{"num_hidden_layers": 8, "hidden_size": 704, "num_attention_heads": 11, "num_key_value_heads": 1, "head_dim": 64, "intermediate_size": 1408, "vocab_size": 16384, "hidden_act": "swiglu", "norm": "rmsnorm", "norm_place": "pre", "norm_eps": 1e-05, "positions": "rope", "rope_theta": 1020.0, "rope_fraction": 0.25, "qk_norm": true, "attn_scale": 0.175, "bias": "none", "tie_word_embeddings": false, "parallel_block": false, "extras": ["learned residual scales", "norms scaled by depth", "capped logits"], "init": "normal", "init_std_qkv": 0.0168, "init_std_o": 0.0, "init_std_up": 0.0168, "init_std_down": 0.0, "optimizer": "muon_variant", "learning_rate": 0.0168, "weight_decay": 0.0051, "lr_head": 0.00408, "warmup_steps": 0, "schedule": "wsd", "decay_fraction": 1.0, "decay_shape": "linear", "final_lr_fraction": 0.0, "batch_tokens": 131072, "max_seq_len": 2048, "doc_mask": true, "train_tokens": 848600000, "max_steps": 6475, "dataset": "wikipedia_en"}
Each number is 500 + 25 x the weight over its row's rms, rounded and kept within 0 to 999. Layers, rows and columns count from 0. Numbers have three digits each. The size before them is the row's rms in percent of the matrix's.

# layer 2 MLP up, 1408x704, rms 0.113, rows 513-584, columns 512-575
094:486506481493447543513475487484500519449509465506530447466479492486510489498540470541528508488462500487473478506471534488524524484495486493502515505517505463550438508478452459497503503499519525
098:528437485465452530511501524478497510474495527551522499529511528455468478486540536545553517513518485503437541489503534539485476475497509507491496508500510449527499494480478472487514540500494511
107:511549524524521532491519492499497538454512521530492505561453525479546484497530473528505495508501468484538462516539525483533537480474475499523527569484494477410499449478498475502520538507471518
094:507499499484470516483500513450462516526490497489490499486499512507516502479489505527507515538516516514489504491456508520457513502468518535515520531486520523506489507510502472529454489518508488
101:467505522519529485504508468466482511508458498491517496468521476503512586502493482527483501500471532479507471537475490503504536461481508454525524478494502488513480511501508478475520474446500494
106:531537505547488547499514503520540480481520485513531490480527532496516486458471451478509533499484522512515496451491511517483504544480492510510494527517487505477475515460488511427503509524476530
101:524477525502501482482512464515512528500465508486536559489512524535515488490508488462509510538488492483505561480497437478484505489477524508485526484506471499443486486486526527509456511519465512
103:509521523533520486510485541516494507471517523460557496523456515507495501497487549540528488491492490526525474529478541552473470505514560501490478524526474498513495476502489488508488508524506501
112:500503548482404469523520529526517507537478537532520543467459528465495491526495485498514540458541457496446513481499490474496488525508524486507480473523451509521466473504506500484484495536550490
099:480422526494514495512509488497464548529471461512523475491503520474528506526513472513491488495539466470496495481492503474465487483504507527491499518546494544519480550468516511495517548498485472
105:492504504498514492507501512550486492500494517505490489495496497485511468471495514511516487564474466528470504532535512487496478508491488500493498474529540474489476516562520529518467464480496505
099:509481493520525526486538500529509522484515501520539498502539455491511545495526511524517476554512461515509481535467480507488474511491468509485490477531528512468504514489496510507491531479487535
100:507505534499526505518481535496505523486509474494523498451477479511515531487473500471513482515492493501551519515492481478531487498506505474518485496479465494529481496524494508497512476452492538
098:503537518499503476463480488528495523494449513550465538514432491515538465503458434461495453553515504500500497547499540504496522507510510511527507490452515522484501476533536495513539478457496535
099:486494489498499535492505498536495501505476471470500506500552483475529516518518528481492488487472491444473499475544523516501511535499504523501535525514497479535472494527522491508494524530487514
104:533531500485462492477496519482521484489527529513500519484445507459537511500495520478490541502445492482459473515474496508521530495503514498499510513507522483474481515500561532502490515522523465
097:544491515508426512452493513515497500482500505477482523533496516518436486471470547522508499467519476496509514484536535465491496473505471491502513488521542498471548482513489505509503477470497475
102:490478476525484484510526544517490517508461500504510476486571482500471488532511517514505501513480463508493522483555504501534485497533489518513429473508506538564515492506497490505487488474502491
098:461483526505566529470500510517485511501506476537537470503457489520475498455421510505511482481488479458465455503523490484546505501505492503467519498555507484482463484502530502439539492484502441
103:501479482469524483487496515505498516496438517511478482480536494510499540468518468533480517440505474535460538517521497522499584507570524478485471537515462447501504540462504510481528505519474512
102:466519478490521518514490501466518525530485526502531550532506495497523549517494502494484510495547514467512484513492507460494474502474492478491461510467518472515508485482456512495549472517498518
099:529491502482535502554531506552476500532494482506529540475505535485526497487482462466511487489502533539506487509525543476507501471498500505518483512460444490498483487458500526536502492529566497
089:499520514511496490508498491512530526493491473472466525514527492564512505490461524501511560508482527518519488517513501508532488483479476524503505527498475464528486524455495504480508465496513548
098:495501522491468509477488473486532513463541505552478483528516516525505465560513530483516532477510496488544517516519496458513469489468492528552495530499525530541538503487504492506485529483482506
099:485503528516524477479472532508483465478493508478449487505495564507499474493493513531498522525503477531512462497490492487510461515500527496486486485472508507517467521496482510506514534494543506
096:532533468502479485507491461518508511504516506526478505475527491470478488490476531484507511475504519497495489482520458502528512524492513476454498505488520419509502479520494496462505488511502503
104:491514521495491480490514496500500495542509484494495527527513472481489508478507476492488493516469487471441531495455532535520514479558469487522523489484508487520452502487472475495496471514501485
098:506523539463462535477460487511534510512472490502497529443522489533446485531471549489508514524550466520535511513515468524540488476500502535481493507487506532512521474494545519534511553527505476
097:514501503503530505482459505490473516561492496465520488478503503526499485488509549493472514519495507523500539531495490476516515487549509545468507484547500524503526491504521488467526481482447506
096:491490474497524478508500515501478511516495506514474541489521558518510507512506486544510506492517562516518467501502477467487511486488517499449486511496483490484492544520489494463489524530490517
102:495426508479519484471505518477516478523487506485465507519476524527476482501481536508507510472496502482511523484537509473483526535486473505497465497480518492490499503487575547501507498473469490
101:459537443468460472554500457533533506512514492462499528526539460456488476499484502481490522496486547548498479471514534518504521538550518533521494514488513499495509507486533525485496507525495498
105:487474523487528497498540524472493484482398506465525512490494530498525485527485519457499480516481528494512502502496492492508473510518482485520481512487541539508507495479533496490466544474529507
102:536498462498510464486540513451473484512480495511511502469491526503476475519508459490529508473487494487514478482476473501503545540478498490496486550543512481442477477496542509491524492471472494
099:514506533508471466557525507470489518486477443506534499475507475522460507518522495476508486498475494509530515500517482470475487518533497455479519515499503516546531526499515477483527490434501486
106:467409477513494505497461473464518505522492499487579485459476516524509512508486470467522514485461511510518506460456504487521525510465460498526503532554491511517502534474534479535528501480492508
106:572504487544501523482503539493491526466471505521537562461490493528588508545516515510531448477489447444450476505471500460482537502480472523508506520535503476507472469528438498518482501510481508
101:491479498470505516499505517508485493506477523486490505495459484521500492526507512544470486479484460482461529516492539495460542515528523538503473502548534491486460510511514500544490495474453487
090:488521519518528480489482466484517437502476539503577521503526502506489487452444510546465466518483490451520534486490535535482504481520501454464497528514474527542462496505492480505504519506503502
108:521488520475510550512532475457484522516501487505494531493489492519496539523523478510525452510474496538511490538490494513517521492495530501516458456494488514492461561503538512474459503498507470
094:532523521484505460549518532517477487469512472512526489472489504463468494484550486520504475530506522481534540527502504484488528524479485473531468518462486512493515541498546474517505524488511491
112:500476521504504500521479483551511484497518506552502506542544469542481528480473484482496490527504505491485448530514465489495502468481486472523440444460504495485487526476480497509483491464467515
096:483521498498540489514494502523523462468513506501536493533506499504480511509467468459507492497493493535504490511487479477448535482497515498451524486480501518491481490485518487458518464488498547
101:545523483461492495509515527493533482535489523503537523515517500465485472494529527459454494522491491464505565536499512452502523494490527549523491485516508482500507520498517511485529478521513507
096:501496488517484496535533491487504506487551481490481509495533501520492483500517499486526492453489543511522503499490486487513460465469500480488493451508495494459472518508552483510491507520484516
093:512497536508458539502505478531511508520495529524451503470504471495521494500496488511486494521529528502507507486504523503471497505515478499501487490496497495513510523477488503510497452509496496
097:503511503484485548549482510485521517518449502448533526505497497481519523502516536480475508528510483515517502517557550504523474449533491511490458501469493501485505465519496497477473486492506479
087:536496578465553475444491481536541484485544526487491500513465488522492474499504495434519484504496507523509530489481471493522521484492485474515505512557502508488534502489500473510522515503514498
105:509515513461470472502452510474495516508505529477480513492476497516501464540486500557519502520497501536556518513493488521487501533498472530491441484499466501521489499529519537549519515500501499
098:456493508503467510517475496501487469494495505522501496443458500549532514498497494480472468535478484473511471509499512476492494480508477496471522467509484504520498511475466535511466524524506550
096:500502546516524486494542484475522530500510532532490512500470547531552487510549493504487505481473495462502465485474495559507512547451530488506492501500525475503533511470461463496539492507515503
102:498491502484527501470494495549481460505540512514537519530537514485508471509523558532504499492488485495505492509506511496508490487466536523501495492433527531503504497450510492471553456506520511
099:501489504518437507506472483487507509464516496465472534475517508516495515498518492515502525477514483541490475493489500487549522480475526507487471485456486496467486495536514500525469524505511482
100:527509489530482527477487450519489514542502498532528507530477453481480538487521470531495494480483546520479513476459500505484542486470482442524511531505445559481510507473490515511538515509496501
097:473511495473487488521508454506544443494518509515500520518505512509484485556520518503513541504480522481506499445444519520491458493479480453491478520517469556459496489476478515510491499506483479
098:538470480514498546485504525520521521523504496519500531526499499536497505497516474489469490492489517502492439505510441529484512516510487495529525537492536489491546486514496498537472507506496500
107:502508540491479491504491492532528492505512537462522484529471526517466522512473497480481494490462464548523487486494459463524577442516493497556554539459498533546420495500511506503527502466473477
100:478469487500433487498492496501509481470496475505492485522481505525479496519493503467535495497498508488529533489497497521480475496533506509455504509463511491551496503522499500500482483445511472
108:473490496520528458513518501499493461504560492486534490503499522459541469510510503492499448442474467491476499544508463524546510507468491527486473477531561537533512470521501498486531503498503479
102:503501512511538491527508502544494533498516528465497462472477447523517492457491521514522502540494516494507539504518521497552490481478510530515532535497488470517504496517494492542496498506499539
098:526499501507546518459571517478524505480551490530481483474494487525488514520471524512467492510459503511507541486468478539540471511504495541493490516512508460484520465500529519550530472539502466
102:506525475535458517516511472519494481508494475481564524486498531481475506478487499513508477478482470504536463462515494500498530472480478507498492479463506491535483496533483482483533474504553537
103:509500495538521484515511505498536506536457491550510465544530495508531523511487542515509488506486513477470500512503462530549495486510489528476490500482530477496471503507514522498469492509500465
094:494465494484502503570482518526462477527483499501516502489500538502477469467486480504466497445540522505501544493483498489484513552455480439478484485506526526519496527535486496539538509551498465
095:479487452525490479473526506498481503508496499544489523499516503499533498515501537536511520503510531532491516472502451464583495492503503523500510495484505485477479505491474516459440526458490523
101:517494544491539523534512454518496530482491470530523478526486529481538502473474526517460472518521559524537533486484475479515489516448476491516501467480510491511544495530483455539485454486481503
105:468454495494512485488529506481531503539502517516484474459467488525531498511571550473538471495515491471510494525536484470544456503506491452505503457519454524461509505531476510482504485469467508
083:518480522529480462516504455472446457472479510536508537476474510468533467471500490532492532444498508543514490503500456482508478481490535507505513526518481464525496512517471487508455498537510512
101:502465526503504458503461496508490524475492505496497508507499514477498476511503489496535533453545506519453508526521514496550480488534494502483563480478514500523560490485528499440492505503506519
105:500506528498497476464531461450501521494513479530525539498517474544516526503513465471488541525446483532521467490507524450493499501499497496512494482517481507503481470514511504482493520506519547
098:517473476466473464455446503513512476488476518517483541496529495505472505514459482460493506492535514494529531506526448461492490507529464494527517485520483487498509475512529475525455483516491529
097:551466515452524492510562506459491518517525523511509585517505497466510489491519481538518495511499500498538494510523477454505451500545505489494542474506485514495495487478492481484441516490478500
# layer 2 MLP down (transposed), 1408x704, rms 0.0728, rows 513-583, columns 512-575
098:511490484508565489526500516508519480519488521512540522478533523507498513487480566506453485495435481500517470502500498472506467535558542501514522494494498521525542491507526514512524528467520492
102:481498510557515540521515466464457523501498539495503480465461552480539504512516481484476451497510470435484530556500503521511531515507498493508510522486494521439552454538561507476514474521514478
110:506493508477512507515515485481475529496499465511540531479504501516480478476466484460503481500487500490529503486512511492523484554505511515464467487532533473516521509512526521533490463490504513
096:532489538494497483467505540537476500523471529506493543525508513541537542524535530494522526524542517504499495489483501541459459520505496481516555533469496530557509527457467493505486516494514566
101:524528470462515461500520572470494547519501523516525507435474528501525471541517521478505500484522495501500486467521477496492484504441466509460507456523496514501461477501509517528467518470489467
103:496448475513497481484520549505480421522481508486486497476479478503547531506526501524481506519460505525489466490459470494512463517487496483523530520555551524562517455491514462544506494469521508
098:515446509521480485512476498513493514520485452471506529524524522496493482493458483484496507487497451447482497467483511510477485529509515529478457482486492473498495521480510556505485465468508513
100:485480502469500490492483502472557540474529529486469478501507495522488510483498508478509524488545526511504482534515497511509474512476413487498511519495472485517494521462535524504504557516467517
103:491542468460497495481547459510561507470493519494525440532474516505500498470483470501485513480494525540476524486511477493503506453494565490487519508515498438492507506514495487510514512531469488
100:487522527487509499466510462517501491475537447477483519546467455523521497526508528524453500503505526466481493539523440503496520498486523534503488479494483519499490492489533515519475476486448501
103:518504502502497490455434521484550530504509478510472484530495515469515496514546505518506540540477509536540479456559481464492507480505503484498515497517505502520460489482551533504512495474468482
103:459531515574456509511498500502547506499487504521516476548535456533519508522510473483481496478550455524480504477465504496492466501499516469445458548513510519492470482497449484528496515491507518
100:525499508481493500495549487486475486533474522474512472505480521500498511458526476486489505557481465560522475518485516436511499498515524498484551571487467473539518530504525507500544470486479517
098:503506499496521508522467485470526487461484508484536495536532519515523506494515511540481511478516521536487505477476499492541496501512503495458531511517528484523492506501470508475476511529536501
100:536524496517504455493519533476484496508530450538500475493499502516483516531533521495505514464528482521529545522483467510512513507532480500513510502438525492501484501532521485478461486514527485
104:484484538480497493493455521516514485482499513507526484460524497513554477473502524499500466502562520545464536501474501513517506470479492505450501476491510515510454500506475558514487498488495455
096:553487529544535495495507517471540489496546453500506513506506517482447516531518480491514469481532504475504518541551484511480506504458468509496522478491491503510498532466528498509513516503519512
101:544530515532520494498498469503484505482414556548519479470482558504503486520465490485539461464523494526442501490498520467525491457512505511455515462499460470464483482478505518506521482534540474
101:494489505473538514534467528497474508523469482557492511504481492513527475532500536497479488511494539449489470456466510511466462539532524489499429494462489506517486524559523471513529527506476480
101:478527482499514498539515518517486465546475486481503509523548492512507557512496501508513498494523489533525512491507482495504457474518526494484501513511461501469502468492495528498526530519485502
104:537517488485535510495525558488516492517435545485484435514516437461499493454470469484458530530513511493521511461472494523504502517463498468464509487538539500491507474467499467509498492485527481
103:492518510492477513557508459509490512485490495537517511494498441511506504520519531503496507493490521493480467455499499513515504449509519525479555533531507467521475460499500519462471448449503475
096:509495498542466496546461497512519480450502515520527488502550481537502506485515522497501511471473539474507507469486494501527531509434522501559502518497475494495463535460497487491468497494469509
097:496502482526513476528529537488488431509483503522471524516514508518509523480475452493523491507497515529523479493506500493497520484526447516511503460517514501512507448501485523510501495525463434
098:458491493533498517512453485487505459479521513499534482505487528475495504523465547498441505504547542480494514513547500534500495543495502493546486456456486479481457557507465469538534497494518546
104:506483504501527487497530528513473494552487481503486500513505511450468550524478525494522504497480483512509507463489451547535495502516537508524477492460531515540503536469476499500505487516448533
102:509519496512518470488497488497496465455505472549518496506549513531509488506501512516484542470466514524507521487538446531493500527481480494477471495499510481454508496487545530493506517485488492
101:521535526524457512488479480531515459495439513506470481499499435472468456521549501512482486467495470529536494464492499458546509530514513497526516494502500530528512522468470516484547488514483503
096:498500488478492481547520512504466474526480496495520527492520488483477444515469471465492526474487484503489520461494484451481476526580485491505516479569509508461493548490474488534458534487478518
099:527486463506528492544483545479474509498498523518525456495531532519493510514515515475501492463514489499529517498475525488479461477511502536492499502510513485538508539514466523473491525519483501
101:501487507514471470527498479535501518483455463490529504456486500517529514478476501499497500503463549506491503512454478510505440492511538522526492475521526545511553514513453491501520509499542535
100:507529496502494497515485488498487512545528539478521514530481494473489495493497465491463539502466505514441489543535488512510462510472449508448478482503533491492458495525482490522473499519495438
107:485532494490490482508486487506484500473489506511506446481499495453540441509475510517499492455522518494483486484503460518495531511466501506447495489501505523489486490473527513511445500475462515
102:525504475512496518476480533513516522496504503532488457523518501480514522460490484489511495478532463494520547558541489478501516496451517523463503483505520474477515523511508477509485529481533477
099:507489506493526538477500470519512555529503511483469528509514461513438451473467488515453488477490503502527492524495449524506541501541497552464509513492495474478472480505455494536454485520495497
102:504516490510490504519471530512501475496518428471493522497473492462535404486489534543503485507516459490487502472495498494462513480513534481499494473476533491512477483466473516546561491496418481
101:494517475528502485509495483509518458472453481506466525518454518475520459474524475505524500496520504502506487521499511489553483485472500494445526465460466539474488485474539534431500509474522476
105:497518467509540501467505500498474497544534532528500465462495451519481445479518491467509501451531527488530472515476493522494536464468493552465471520496494531477475534450485457542528516516491482
093:507457541486509512543492511501478514492490456529512497517485512484472475475493497522487449510516493449486497525475489440432435522467511497474485487497535501476506521494522513506529506490523512
099:506506500488507537511503464537531509501478520518514530476515511519489481474520486516503504489524511516548507529506501483556469528473513480476489502513496541484467499482518519513508502503486530
096:495466506511463443496505481528519482510510512477470525502505548501461518506532513507483550528513517516500479490537501480480515532471530511501451530498483528505503497512533497562492486491488544
103:537510510470523521450515501523529494490470476497488485509508469506517469501499531522483484562502508508501516538556529459459489484473513489498522482502466496486498515484507480533499489468473530
099:501511465496495544515452491485512485481506479533524486497487483461486511502493503475515504446483501503510494501475514484463505492526504497532551509487488536516517545490561515517439474488497558
104:470534495469497485499508505526519437512522525500495481504472518496489485486527494450528557438517551499531516485498487471508560518540518500530469461499529476515489497457537533485485507502501539
097:509482461518540526444542529530494509525467491498504509439541493523492470489483494513513506490493527468508482500500553488502487512559476498539461548485476471509538531502469525541525476460481504
096:490484526504466532523481503545489495457495523502455503560537480480500545500504531469480495491531485505504506505496504526481493498491465491532492513489474521503545484506462481523518476510510507
098:491483494475425514489515527506461503496478436555507541540480499436505498489509460486546486526498523483466460505559509526480472480521479486476472499501490489471449514525501443476517462534520512
093:542501453542496446524524494483477506476525539507520541484507487523465497508495508488512524486498452510526512538526451495533467520517492491532495471568477471528476488500505491482519516494493521
102:499480495500494446483491481460493479479484484523449497506527497516500518504462469510516434517495531484497507517517502487539479504511549510530489500492543547509538524470497544482483494515494464
099:524466506506506473478535529518516525522494480467459507505479505477485526523482515451513513498540522507495485506491456489489510503536510444506464489514528489488498500523507511536550496478513492
096:500493499521482476542494488537506499477508477512532475479493491474487515507499484428490475486496458487518521509516519455486501478548494496504521504515445525492514503511501518478510523501503473
101:507486503498479495495495463477525526509515532515497494518514532536513486451481503544505484500528490499509545499505523482474486460521565557441542528502471524496507499446519546527500545544551459
101:558507477510527470493491495467561498538527546505487521514479497511480516516523489492481480503509528518505520543489497497482559488513450497487476465490535497508475477504498490502475471490497491
102:500458504489498488473503511509516458514478522495502486492506502494508491519516522525468513515453459452466525490501497472471522484530473477486465517534488508506534506481496488500516572455472467
099:504500515497517492487527545507511502536501487538509559474524533495536574525506510492518518522502451451539521521547463469481499503486544506469526526491522478497487535545536512478514460494510514
100:556484465487537473511500481509541497485489503478511513521513491460497461510502468459509466517536476483510488476474485534536492536534511492465510530532471475528515516492487492475500437557473499
105:473555501492486513553509473554519497455478515547513481504502472499464559476497482485499459496497509478525481523539492523467512519499495511500491497476508500481463480491524501526525526485489471
105:518519529498525465537525493493455522479433494541496476485537526500472511514510497485479442514559507483495495547490539513486488494500476436520506497518482555483464527506477515511489496466498502
110:474495474504512521516468495470512526483515493517483500491533475542519543472528514526466494498500486500496473518510504499473487501489475451495447515492493467501479515490530511493538444529488529
102:462507492494510500514514519514479476498521519522525468498464465494474521513505457453474513492507527514496460471538518540531489509536469500493527496536515529482431498503461474507495497467503534
102:534523473481495530513533504515482528555546486467507500495438485496500488507476528514523506522478454540495492496511506496532530505525487501525554506488506499525434517479507427509504531475492520
102:464456492524501484475521515508495477495461516495493494520509523473545500530490481518494533495487500534474519494462494507487512504544512467482461481496536501463496517501492513477500530504507478
103:479479453512527489467506506487500520524512510474475516456518507538527497504472576534454529523486561533531496555544489529522540517509504513511497526513480476508533493473523501515541506523447495
097:509487510522521514504452527530503537493462500503459522499518582529498491488485483521506554532502553490501468464502481491515502508482527551491526468452513519480505492545492522466477523468517471
099:500491534482527487538510504475499534496472511471484520511496508495496478525531500531464464497518518493513510526510505482539474459504543502534496526479528489525506517543514498505482526525479553
100:463469525500459484479518552453510481489493532503508502523498508555521494494479458484499464492495502488441516490506466498463518457542535579516465497493492484473502437498514481504515515505534474
110:520513517504521513501476481503521481524477507485458488552530528524485531491509513527457537571484525515526507562485510520520508476490485521523511469547489484541479475465504498460526485484514492
086:512491479500466493501523527513469499466523503517517477534457502546486564478465553518524506463506465508513506481480492505514515508467509495469513523480504533470502522476541481478509485502501478
099:520504454511492547494523462502468506546551461509475510530549504550510488521517530537509467496489479445468498445499469516504503493480475504515497497493504489543522502508515491486527471500453526
104:509520511486518513527516478518491527442500460479468525511515518477516522504509520505486505512498482517526464508565475545486467450518495484495487452496501477506498455468497466521504528481495483
096:516509489484512519486483515499476516506471508508466478502510502495526515474484465489512489485523524501515503489492511481484502502444518503498529519555511515519534518480457539506516494488484465
# layer 2 MLP gate, 1408x704, rms 0.107, rows 514-584, columns 512-575
102:485498505492469470483506512474496496468524489470514525543528440475514479485518508509510499448495492500551498478496548523501516472550529462494528508476498525501487521486495513509494520501446525
102:527482540505489508532516480474487514472500484484497463472521538494488556494496544482489490516530525478505459490475521500562480484530482523472481507494485495453534490426525489496495515495511468
092:536462513506510442492534471505495467485554512516511543517494507499513499508537518502468524492529479485524523537438471526506523482511522530497528489493474516502466536487519471510518543495491521
097:506519491500501478545499468534520501501468519468492488476483495517504512536513549470535525500501487460509498466477536506538512530497542533516523488496481485502479525484512502503501484521503515
108:498502518506475506521523520515490473480494503499523510505524485473504492554550536516518508488487480507506470471510530518529543549431488497475509496541493502512503518532524460509455521546519507
101:501440500519463528506470467500506471511480500491492534528525531492494487512500501478463496525477477514488520481490498513507507474501489506475527499486546477470474479514501508507477510486478505
100:454504498543509498538485505494517484440488477571508502470511515566519526482502478497567510497489529504478484487473461501544447527531530491439460479525454542506481477504482501487513494480531529
105:514482507529528550472453520437473505470533520473505516520494528521476490526507519538516529514487541503514493491516515560476491468529492512483504512527516517499520485548523534509507485546477503
097:501491466501534519555498500511522479531495551488495489506491513443450446467509480491511513536501514454493522501502481571518488515495495500515486512481500482508475504495479533469490504478477511
102:427530499479534513455526551508520538532475504501525463506477481511508505492461556461478465530510476527532454485555507511523528528471486516521515508506472478475473494509505482525471463490511523
102:475481535490517479527516541455520530469479551462513498514476501460527473492531454511503504482559493502492504507501502548509471460528513510464502509449562459493509513461495531504526533489498499
100:516529516540522487528524491472521489522526504551481504488509502529487539486477493483514492473480493549506522473553516522473519521492497512543541519481559461460545519557533497492525527475525493
101:487483504470478482519484556493518506483533490509516468459508565525493493472507518494493542492527497480519508547520505489531504495456488459528549478517487491522554486475502482554524496506509478
101:479518500516503532504510475447496502482485511499460436527485506462481520493538557473517510466514499507498546542496472492462483531533471513508518500527513517525510491518470519461500535469497505
103:559528489539496511513493510487508487484510501511509470480440483494465511499471490500517485494477495517492478509498513515476482515463461460532465534516529505501507503487482485511505484532541466
101:489531526474501473512510508523520499530484519486487484467490510503461516501499535498508480493527506477463494558514532501550482431477475525477493517504455560476512481495474514522531484530483520
103:494490524510529466514463478484492471556545478479497516544514537493505492495472502491524460469503500497458479510525483472461528528501415509450482518505535500483531478471520554532497507536475503
099:461495505519530488471549519472520497539512417529517499537506462500525519503505508469558500510512536513458493538515482492499541526508457479497490498514509498496463520500521465550552510481535500
097:562529503502520512526491476524490472518473513517530487477514499498503494513533528514505483462537512508470512475512494500504527534492525513507523558489499508497513478492467500453492550470480545
103:449451546520516523518497528482483537461500506468574476485475531519502491495514479527515474492498536478472471519537507477504483539519495541485512503525543500518521506474488489535467505526518516
099:511543487494511495494467487512530513483492443478479488509511496489549506558532520484497481480538512504494491497507519523423467561508532486523523502541475511523444522519501525500521489512478505
098:486510477445521487483550507531470502513501514484530462461472467474480509525472493520462479482533464502528499478500492518520451486498501515477527483493533530498556487501463504511549529533517513
098:493502516499477542501478471466561490500513509480553535507500484443495535499483507488511504539513554489498525486504518491500463503513472514444494532510506526530498498515460503498512480481507521
095:507499532462499529546474513536529503495487545515505487491515513484473468467508527515471490542511543496508529488474537516507506442477476502533514475514534495464495481550518477497477532508534476
099:506522513459460497529487533475537516498504553517512462484501502481490479542517516484506472498524478563537516467469464486547499532505526506473505517494514487502508456499485530486486546503512472
097:531496551528488446447561524479531519482514497490507474486483475498509537505532526486512528483493474478504492493496507517499514517466546504493492469477508486478515486498462512518523542518514494
101:458549522488509474497495473447493544443485506482530541503483504517488533458476531507447474472465522508466498521488540563478544499479469515529512511479526529468528518530438515493537476506458510
103:507507519490491484494518505526547501505475493456472525522518489507496560510509486534504530522512527494503514508522517513515492481499494475511464493530500484499524523524535545485507465501493482
097:442510496524489530523515467528547482501481497492495457509472494506503482557540529547486456520514496529486472517504484524527516508451503510486535483477538489502482505489475464462502478534487478
104:487524521488480564483473472512516461544466499511501483487451531504516541517475515503462521496471575474527490507460508503451505550491477515506517467508524497499505474532453521528540491454470563
105:497475554495488482447502488488499493516469464475486485538540503519461510501491521503470516468520428495464518504464467469517502467515508490518554503497452516488498518492495515501507490493488477
105:478444532474524548472473514464514518501504456461486457471472499525506483487505497490486518469522527503504513520520491481464487514453506463545491476534522512479515505475553501514462552477516518
108:500496510494488468477521471486530536545508481495508487521497477447506453475509492526504481490502513494515541507515475469502535538461527531522491517467494511539544474507453505507529484543456522
099:516525490498478545476514494482496483504490463509492510499500468504507489517488529505467486510503456528514430510475480529523516503429521481489424478494550535507499529547506542451522506528493515
104:523503510486471487508485501527481517501518487494524521495513491518514516508493506531504458494534559528531458488473492484547463495473500503493545534495502559516507553538548493519449496449491488
102:518496516497488500506501495488501520541485504522512561473515473488527488489496472534458439482516479485448544506535535493488500516497465520530467474510489503536499479521488567560477531526554511
098:517510456510504492476530534441491504551466479513477491469515491494468480529475550476489526478495523461528538451500501501525489458493523455480491487512521488540496462475500464541487489475519497
092:509511448550526470495477486524531501501483503493473539501499515530478484521543505473512529522493508522447471524482521487443496511533467520508485465502477517490463475490437525530489513511480470
105:528499485525539449500477532470530466497495450490490526527527467523522505518501490487512563504502464485572501506494471462546492534499524477517526488539512503496487531486471518498506514489441527
092:446503504544489486490502493486456484540483467520482477473489551487509475483532496524505527514476505487503501510451483548479481498507484488489568511491513521487509497514494479495482521478528507
105:496487511535520446463462488491549476480489526492506503504523493548483520537464515459484486540494505493457461535487490475520479485501493471488440470473477496556519540481453513460489500444472512
098:467453511553543458500552505503484507517517490501481492521507521528529515513507498510515514537528522477502478482513496504485450540491511501530513526452506502464539466494475510468504475497486510
101:485511523522512496457504563521498487544506472472472490496501516498464492462483523500450522510500516496502506509455496502514480475484550543558491532489466530472496480556475468501504503491482502
099:542473541537510532553516487500506501493531516506530499545481538505452508513501481504450546474475504528489540482494456532478521455494529452530468503496543531484511534521491469531506481494464497
098:545475514515487444504528496463476493525511472506471533457519494501484514506485502535491501507496489513522523476550526444491467517472524468494516478529519507490541517486517495538549516482546504
100:495540536512484488503514471474465507525506500499521492504446527502496500486530508531486468523507488456528494472499493546563495550497518506517499508470527530486471499512492550512536507489463515
089:475524437502440508515509513481493496498474484550522503507517511472520510518506484521507501526487498454489522510519525488526490486485500476518456504497486525464495496524521526519497499511478458
103:506478516500592489536511549474522559551542533519490520496465525516512454502494509490509482507541520478534526511499478531534511530506478510504490527510518511504539515518523490529491483537505476
098:525491470488502465490512485490511515480498497512496489484487498483529496489504543536493490519504467550481472524562495540481519552487428475516472480503477507461498502508481484527488489509506524
097:504470565506458561487462524508500530479467520517532498479497500495510495510474533529484500518473501504498502518464498499489513459504477514503509507516450496515492494500551492509467528500486489
097:506522486499489497498482483485480502553492551528478525498488485505502488510473498485526506467463478512489479540489478492501505522474513508498477509515496481507508525517453487477503536469568509
096:472464459467507481509507499471510469503477510492518489496461497520542529517504522483478467515540513472485522495496491535472496488519503485472541470517495580464517458516513507531503547493477514
107:461476472494481492447478519462494474498519479489520504532475466501487465480480516505526514506576543500480485448491515497519488526545566517509525467518458491507536489494483509526471489508496478
099:501496504493483514485541495425557517532524513470495497521516545515523501519485513532498482484504477468490537454565505445501498498456482536510513536481505483492579534515482453447515517478494508
096:518477516525499471504491468513568508540527469518481518501516479464496522486464496520501509535503493519503565528487509500526455462507504507539515520478453464506504483513499503527510506487448526
100:499462494502513462498537508466504444489503503518529481544522521523532522502522519509486488475502511480518528537496531533500472479531505479448500474483486492513521487525476539523509484525484504
106:496559463491514493492484512485482486497478467487466498481480527490498516510495550473487543467514480518510494446494510493480480501501527527510526493490459473465492546480486508511489508473500520
104:458534558512466515491476493523528487484513446465467536531506503505489493553560509482542552520493510495485489489485523525483532487508479470476483499504504489510530548527514468494477489515480548
096:474520448459525502515467482491514504484476506496492507479484503508544463498530515492533492498510551525485522497513524497518560535534510538508464493567521499462472478473519460520465524475506537
098:481536480526515485496540547558481499506514462460506498520536472487509515531485456499516538505471498470505483508476536542484531497496472501480490518543485483504485485475498536474522488503536504
101:474520495490518517498510529517495505475503520509505551484510493504465466537445480535522528511469517517518484476554457508519477506528482492522518469489529569480465502479539468536483492483495522
102:503507493509479518505515494544501535450469504521488545501492488529530459512470511513488529527519491557481524493485484494480523489476517494493515510493538458505512514472511493507494483513525476
097:487503467534505544510479460484525467514510514488538504527510495475456507503506506535488491537536471510491457511472523492504491489445478535509521486502512533483488509485533516521522512515510484
096:489535487522478498558498457489462467514505540486488500527507529498481497461508518470539500477446509468491496494490430473452467518503466451511505469504482494476521461485516515504480484494507495
101:536517535514462490483503506520474529510492515486511499457474490469495476488506539541489498507490488518507498516483548499505492542505513444467511519522518511525506498541467520476490498482494470
102:506507499482517472512524523502487494517511498536510515521498501521548495494440452461524458550518486489512483486471475538478535514485490541454482520473520507461512538471531458478503555509515492
083:484526499449491485523504479493530500482552498482499480508494527541499489508491534505513490511473509482521511521511529528491470522534482464492504485515463481504444465499475530473462506479509485
102:566509511504505495518510527509478501473506510471545494501479497490491502475492469515492523531466536468532489519466511514497464489486518501481461543474518514511484537471505509512457461491514504
101:479521496501520527498489504516504496441475483507468506477485472457473493523519526498483458537448482495507563512544529515493520494534471515536504554438488515490499520532435450482493491496485482
100:469515463473502485489524435508478522481478476475482504508488482558504506490507548518505495489504528455557512511507452493506472505493496523483469522511492544521532528472469512490549549479492553
098:494456482518525496518510515520523557496510496544487547532520472470480470474502538491485457507473501527494517488485493475489494492549509507500496517481535485505538480536466486499445541496482499